Weights of a small transformer language model.
Architecture: RMSNorm before each block, rotary positions, some layers without attention, shifted keys, hashed n-gram embeddings.
Training: a variant of Adam for these matrices, 589M tokens.
Each number is 200 + 40 x the weight over its row's rms, rounded and kept within 0 to 999. Layers, rows and columns count from 0. The size before them is the row's rms in percent of the matrix's.

# layer 4 MLP down, 320x1280, rms 0.0953, rows 165-177, columns 512-767
101,233,183,244,197,159,157,198,178,170,183,271,206,209,287,209,199,195,220,182,126,186,194,149,252,172,178,211,163,193,150,242,174,184,227,204,188,206,209,180,144,219,218,273,223,153,256,140,249,118,157,162,160,180,249,217,181,234,235,163,223,240,250,182,232,225,225,214,198,121,151,234,139,216,177,157,206,138,198,207,217,254,212,242,173,195,171,184,242,186,147,174,181,162,284,222,204,210,151,265,104,168,196,247,85,170,243,195,156,219,186,163,161,202,197,271,156,183,176,178,157,161,188,253,272,244,203,197,207,196,134,157,198,228,185,126,185,180,218,185,206,211,166,239,43,169,218,240,201,197,257,149,146,178,124,134,286,222,202,101,182,219,183,218,173,237,234,102,198,270,222,181,92,246,128,176,202,202,190,168,149,129,193,242,205,174,214,183,287,204,166,153,278,261,151,163,165,164,196,207,116,212,207,300,212,133,117,91,198,239,211,165,255,212,230,251,216,201,183,140,219,185,133,164,215,238,208,201,226,197,182,162,237,157,138,238,143,204,196,210,245,174,143,222,167,200,227,206,243,268,146,205,258,287,181,218,183
097,218,178,186,198,195,191,261,184,148,232,136,213,204,236,142,208,233,227,170,225,179,207,189,172,212,192,219,245,216,162,226,203,300,165,291,226,155,180,194,144,155,245,183,255,254,232,256,194,224,224,186,209,202,167,179,177,222,248,214,196,209,171,238,259,158,192,197,195,170,204,176,220,200,217,184,179,232,192,157,246,269,197,163,181,215,175,194,212,226,251,231,219,255,126,167,171,176,135,169,231,245,222,209,239,241,196,264,230,170,157,194,134,240,219,231,186,151,247,222,160,212,226,252,208,164,182,255,226,245,245,255,204,199,179,198,203,216,236,244,263,220,231,169,190,216,240,148,211,201,174,191,248,181,189,229,216,188,196,189,169,226,210,222,203,215,169,298,211,150,159,175,223,129,120,154,188,181,145,178,277,185,163,169,275,214,198,242,184,158,238,126,146,168,199,243,240,238,222,179,241,211,203,229,194,160,291,186,158,271,212,217,199,196,186,236,247,234,184,136,216,225,265,131,174,174,181,191,272,158,277,297,171,230,182,189,258,139,174,156,251,266,240,167,214,199,182,149,239,206,211,168,192,146,254,150,215
094,148,254,169,194,242,210,205,238,193,186,230,76,191,263,202,230,150,283,183,255,220,181,208,187,133,232,219,161,143,248,206,305,206,203,230,160,223,195,270,211,192,212,251,229,235,293,181,293,185,257,174,177,184,249,153,199,237,247,196,226,208,195,176,162,217,206,232,221,188,164,176,243,213,151,225,193,235,250,272,91,204,271,140,256,179,289,198,216,185,229,173,195,212,168,161,200,225,211,253,121,222,188,139,236,183,189,249,183,225,214,188,239,213,224,197,225,201,251,251,140,179,165,126,204,154,206,231,191,211,172,241,206,199,191,170,195,165,202,235,116,222,224,119,216,199,200,176,194,140,207,233,183,208,217,223,136,162,234,188,185,233,214,126,239,247,237,146,238,151,202,248,176,179,216,276,223,171,192,169,189,228,139,142,210,177,250,209,216,206,203,227,329,154,195,152,150,214,207,185,218,211,186,218,186,220,193,135,126,238,170,201,281,235,157,176,171,187,230,282,243,169,179,134,123,174,126,199,164,181,151,200,208,219,164,238,193,218,193,184,121,142,280,198,172,232,240,184,258,141,184,124,260,202,235,219,235
094,208,122,291,167,193,191,185,246,182,174,272,147,201,131,175,264,140,171,119,245,160,156,237,199,180,173,193,251,209,223,172,162,284,187,195,304,138,240,141,177,162,175,197,187,258,244,148,203,188,268,271,131,264,249,162,155,134,226,183,253,200,150,170,199,237,182,151,163,190,208,165,161,176,191,223,231,180,209,209,205,181,215,245,155,176,247,252,170,209,226,169,228,214,170,214,238,251,227,111,184,171,268,196,121,127,247,209,187,257,237,179,262,218,204,204,219,181,209,268,214,209,173,305,198,203,154,182,233,248,196,213,188,242,170,179,168,236,149,189,152,227,172,192,174,190,224,240,180,162,199,201,281,248,177,260,236,240,230,213,159,258,182,184,267,179,226,187,211,183,205,151,136,201,180,221,221,196,138,242,264,156,198,152,143,275,241,204,212,180,233,185,167,188,175,182,153,195,223,173,270,244,259,196,143,140,155,232,114,106,100,236,189,259,162,207,215,176,189,176,142,229,244,176,166,167,184,89,277,292,133,188,128,214,238,138,244,208,209,230,184,174,215,188,174,234,218,181,229,232,174,203,212,210,186,247,233
096,202,225,249,183,180,209,224,188,127,175,250,158,241,249,246,247,180,291,221,216,200,227,185,166,170,221,202,184,231,267,136,165,203,131,213,210,228,170,136,299,173,200,167,234,213,153,208,258,221,147,217,125,181,179,198,184,124,235,202,175,236,208,196,204,173,229,204,104,169,211,192,152,222,203,226,272,155,192,219,139,183,210,159,238,222,132,199,214,216,196,190,125,190,189,171,223,262,250,197,207,225,168,278,182,182,170,212,159,208,205,245,182,223,266,213,205,226,334,237,231,260,124,243,193,283,162,151,209,186,237,249,207,196,255,181,168,217,228,188,243,186,149,149,178,283,138,196,151,169,217,233,172,191,240,194,179,223,205,218,161,239,221,162,185,216,244,149,258,237,148,185,234,231,263,189,206,191,169,144,254,167,220,197,214,165,268,190,202,184,176,207,235,185,222,244,202,180,238,183,194,275,152,157,228,215,171,250,117,155,222,189,251,224,222,195,233,237,160,259,173,176,217,223,191,190,259,162,226,206,210,164,268,142,149,204,200,140,203,230,145,209,207,208,170,233,211,237,223,232,244,149,199,242,202,277,138
105,225,196,165,186,142,216,201,225,164,153,242,206,205,234,223,230,261,223,214,233,250,172,170,147,331,186,194,179,246,187,166,194,283,228,170,270,183,191,110,295,226,205,211,137,137,124,168,162,136,211,96,127,198,222,164,191,175,116,184,240,211,161,157,245,123,239,253,230,198,189,192,131,203,213,97,211,280,205,181,158,180,159,248,212,139,229,135,187,168,128,196,194,206,201,183,174,201,191,205,211,155,233,158,130,214,237,194,261,213,236,148,228,178,200,224,171,299,220,140,176,251,219,191,151,256,183,184,191,241,232,196,194,209,231,123,215,211,263,186,202,198,164,222,124,219,180,202,208,209,188,186,176,147,193,237,225,263,210,176,231,225,115,217,208,159,220,218,203,207,134,245,213,226,252,167,200,236,271,217,145,114,260,171,182,187,208,190,178,255,190,158,179,213,296,148,226,160,152,209,119,221,193,170,202,161,127,211,198,187,188,164,244,237,253,189,196,190,192,284,236,208,233,208,204,217,221,177,254,142,202,121,174,162,109,233,145,168,191,222,190,194,151,202,254,225,197,132,173,213,156,229,263,191,265,196,198
099,126,145,260,214,86,145,233,244,198,238,219,163,187,151,159,174,189,182,242,231,221,175,237,260,224,221,212,124,263,225,181,171,262,210,237,219,254,207,95,215,165,233,166,212,169,209,248,173,242,294,196,159,257,199,179,266,249,239,227,264,192,198,234,236,210,186,227,173,250,271,177,288,243,154,216,216,181,198,186,223,188,244,205,189,181,213,205,182,223,221,233,261,213,173,206,208,199,222,172,295,246,150,232,203,203,168,147,247,205,279,165,199,271,184,175,259,198,162,134,228,188,229,154,188,174,104,160,204,194,237,234,255,213,287,247,172,207,193,333,250,295,194,251,265,160,211,231,216,199,198,175,227,240,128,218,171,178,220,201,233,188,199,181,248,193,189,160,230,222,180,172,162,170,196,174,209,214,166,165,194,165,207,176,193,227,192,220,245,189,165,260,157,177,213,227,206,204,212,148,189,187,177,162,170,213,203,269,215,210,173,235,206,227,259,189,241,180,208,207,221,209,259,140,265,207,124,238,227,281,202,243,196,261,201,248,188,153,142,252,251,143,192,245,150,201,251,222,203,229,191,111,192,249,162,230,196
098,174,264,221,170,282,197,203,213,207,198,266,175,120,277,207,250,209,181,256,205,142,201,172,250,163,121,229,194,148,198,227,129,169,192,199,156,145,298,223,253,193,237,174,188,256,225,205,239,154,133,212,248,157,208,193,227,142,170,181,258,197,263,116,197,228,145,284,186,247,234,217,143,159,294,202,209,196,284,250,153,205,180,127,204,207,211,220,195,168,190,208,243,229,123,176,145,219,170,173,220,200,230,216,183,188,219,226,190,171,223,258,252,215,203,243,174,140,219,183,165,157,216,307,168,182,239,200,152,201,206,264,185,238,196,234,253,217,202,187,195,307,216,146,201,182,199,183,162,201,201,219,201,136,160,224,189,207,186,222,209,150,235,194,242,256,216,308,181,151,189,354,177,199,171,190,177,224,180,193,161,235,101,202,224,227,290,175,210,228,222,271,226,162,187,234,185,198,217,246,202,155,130,182,263,207,174,160,178,218,211,198,166,173,311,203,189,247,168,202,236,164,161,180,186,155,180,202,149,200,241,265,136,223,201,171,156,251,218,220,150,181,194,253,168,318,163,157,213,36,205,187,170,242,195,158,273
102,225,174,152,208,138,231,217,199,245,127,221,217,178,137,171,206,186,245,204,183,194,172,196,230,220,210,219,176,276,248,259,264,171,162,244,148,288,164,138,189,128,214,190,249,193,241,204,155,167,152,188,204,235,179,183,215,173,270,187,205,192,242,230,208,229,207,207,294,196,169,181,185,240,147,241,132,217,227,219,220,217,206,226,130,249,184,245,167,171,227,141,198,186,280,202,144,163,196,176,257,308,251,187,211,203,185,232,216,134,186,188,214,288,190,185,267,247,220,193,197,208,281,242,189,210,230,215,237,238,146,218,250,215,259,159,190,155,192,123,192,112,214,218,193,227,121,163,208,196,216,226,210,207,208,162,160,240,206,120,214,176,207,266,195,118,184,208,180,197,251,163,232,255,210,172,283,241,178,243,164,228,216,177,169,233,338,206,246,191,257,207,207,168,252,272,185,286,187,202,164,159,216,240,218,167,171,288,187,161,134,183,229,199,160,231,238,197,213,162,241,264,254,176,205,153,142,170,157,188,227,175,269,244,146,182,195,214,235,166,173,173,204,201,139,215,167,219,278,181,255,235,182,148,254,183,186
095,167,224,238,170,243,166,237,209,252,206,237,170,203,202,201,198,189,221,230,208,174,176,169,169,192,205,223,145,158,220,213,196,277,196,259,138,197,300,207,167,231,223,143,158,165,241,256,158,183,203,274,211,138,203,221,232,136,224,262,148,198,256,189,149,197,226,104,264,215,216,219,295,182,237,212,183,228,195,193,221,190,161,199,195,229,208,197,192,167,205,211,203,223,146,242,208,159,219,266,196,231,172,180,213,243,257,182,211,170,204,173,151,197,286,202,220,150,251,239,166,133,276,240,214,244,168,198,251,226,213,188,295,168,182,250,154,202,222,137,218,229,191,179,171,219,216,198,231,305,238,274,177,128,169,260,163,189,184,202,209,111,192,223,179,177,115,238,228,223,139,94,237,191,150,213,201,270,183,223,148,222,163,237,191,174,111,188,207,191,165,198,193,165,216,167,233,238,237,220,216,226,237,286,198,186,224,142,228,228,295,281,235,278,271,237,180,190,265,211,199,200,254,245,193,151,206,232,278,188,255,254,266,247,236,196,235,179,199,253,204,235,239,260,223,181,225,162,158,307,200,202,154,221,206,117,134
101,181,243,184,164,231,194,163,158,161,208,208,197,211,239,150,195,212,176,193,159,213,227,235,180,242,228,214,249,186,190,173,269,157,199,142,153,224,269,164,223,219,192,282,217,219,211,169,148,172,182,267,229,236,263,299,164,237,248,165,94,208,224,133,140,144,183,205,205,219,195,176,182,222,255,164,172,200,174,172,139,233,206,269,157,196,258,214,201,185,180,159,249,166,175,198,216,161,158,133,214,204,181,190,181,145,217,210,233,174,200,152,250,217,180,233,192,233,238,214,181,133,211,149,212,172,202,193,158,190,160,198,170,155,257,201,180,228,201,238,340,163,178,165,224,207,210,146,188,268,141,223,126,221,231,180,205,224,142,134,237,174,206,270,185,167,205,192,171,163,176,127,212,183,236,190,223,272,252,146,120,188,207,204,300,223,175,128,194,195,257,157,214,245,275,183,116,244,241,229,224,223,139,176,172,227,223,202,254,224,263,237,166,205,211,186,232,194,232,130,149,200,171,209,192,151,166,194,175,175,207,204,230,192,149,199,203,155,186,200,169,248,240,216,187,205,164,149,173,334,144,161,200,180,169,189,210
098,208,195,241,253,126,207,178,254,283,183,250,232,261,192,158,198,206,183,190,179,187,218,259,219,217,200,196,180,198,115,211,275,198,161,200,237,253,212,139,215,253,180,194,222,213,179,223,175,145,175,269,224,212,252,237,144,198,241,208,210,195,164,147,164,181,240,164,118,179,176,183,213,217,253,233,134,203,152,239,203,185,268,215,273,227,214,197,173,223,213,230,318,288,254,167,150,189,162,184,181,194,185,256,171,231,176,207,214,231,207,231,243,211,159,234,259,243,130,225,266,195,149,222,187,291,170,247,228,184,150,158,291,214,153,239,186,180,212,174,118,232,250,181,159,266,208,205,199,164,222,172,259,137,260,181,187,215,225,194,171,174,222,137,220,237,221,206,230,173,186,136,165,205,294,175,189,231,189,197,160,206,166,223,168,187,222,233,164,138,247,228,181,169,177,167,142,235,267,167,239,243,232,289,137,217,181,316,256,166,274,229,233,163,170,173,181,240,288,169,208,181,226,209,171,146,212,103,195,237,228,245,214,213,182,193,236,242,157,218,240,236,181,225,119,259,176,159,119,220,180,232,193,191,164,236,213
097,188,181,171,244,183,209,158,191,159,216,172,171,160,202,124,205,220,156,191,198,247,184,135,239,230,269,186,222,200,109,154,240,174,135,266,259,169,233,236,180,242,182,220,200,159,137,215,146,263,254,184,173,229,84,122,182,232,275,163,207,115,243,240,222,157,260,204,194,152,202,201,168,217,190,156,119,196,192,219,156,157,202,187,251,184,240,170,141,199,202,182,156,226,205,197,253,202,185,213,202,210,175,253,214,192,180,196,261,165,182,176,210,141,213,271,236,184,108,238,235,251,281,335,210,167,180,194,199,172,176,146,227,124,179,238,209,209,141,210,175,264,205,194,193,157,228,257,148,189,223,171,215,187,173,159,255,197,123,323,228,213,227,169,153,228,186,186,278,220,222,190,155,174,255,165,194,227,223,256,126,230,108,175,204,175,149,176,153,201,205,184,212,196,142,278,173,197,243,122,158,161,260,225,118,174,284,224,218,221,247,237,161,198,267,191,221,165,185,191,177,325,224,176,247,204,197,223,171,165,220,179,132,162,237,140,173,161,117,206,143,198,230,191,195,215,123,172,140,201,166,192,151,181,199,265,182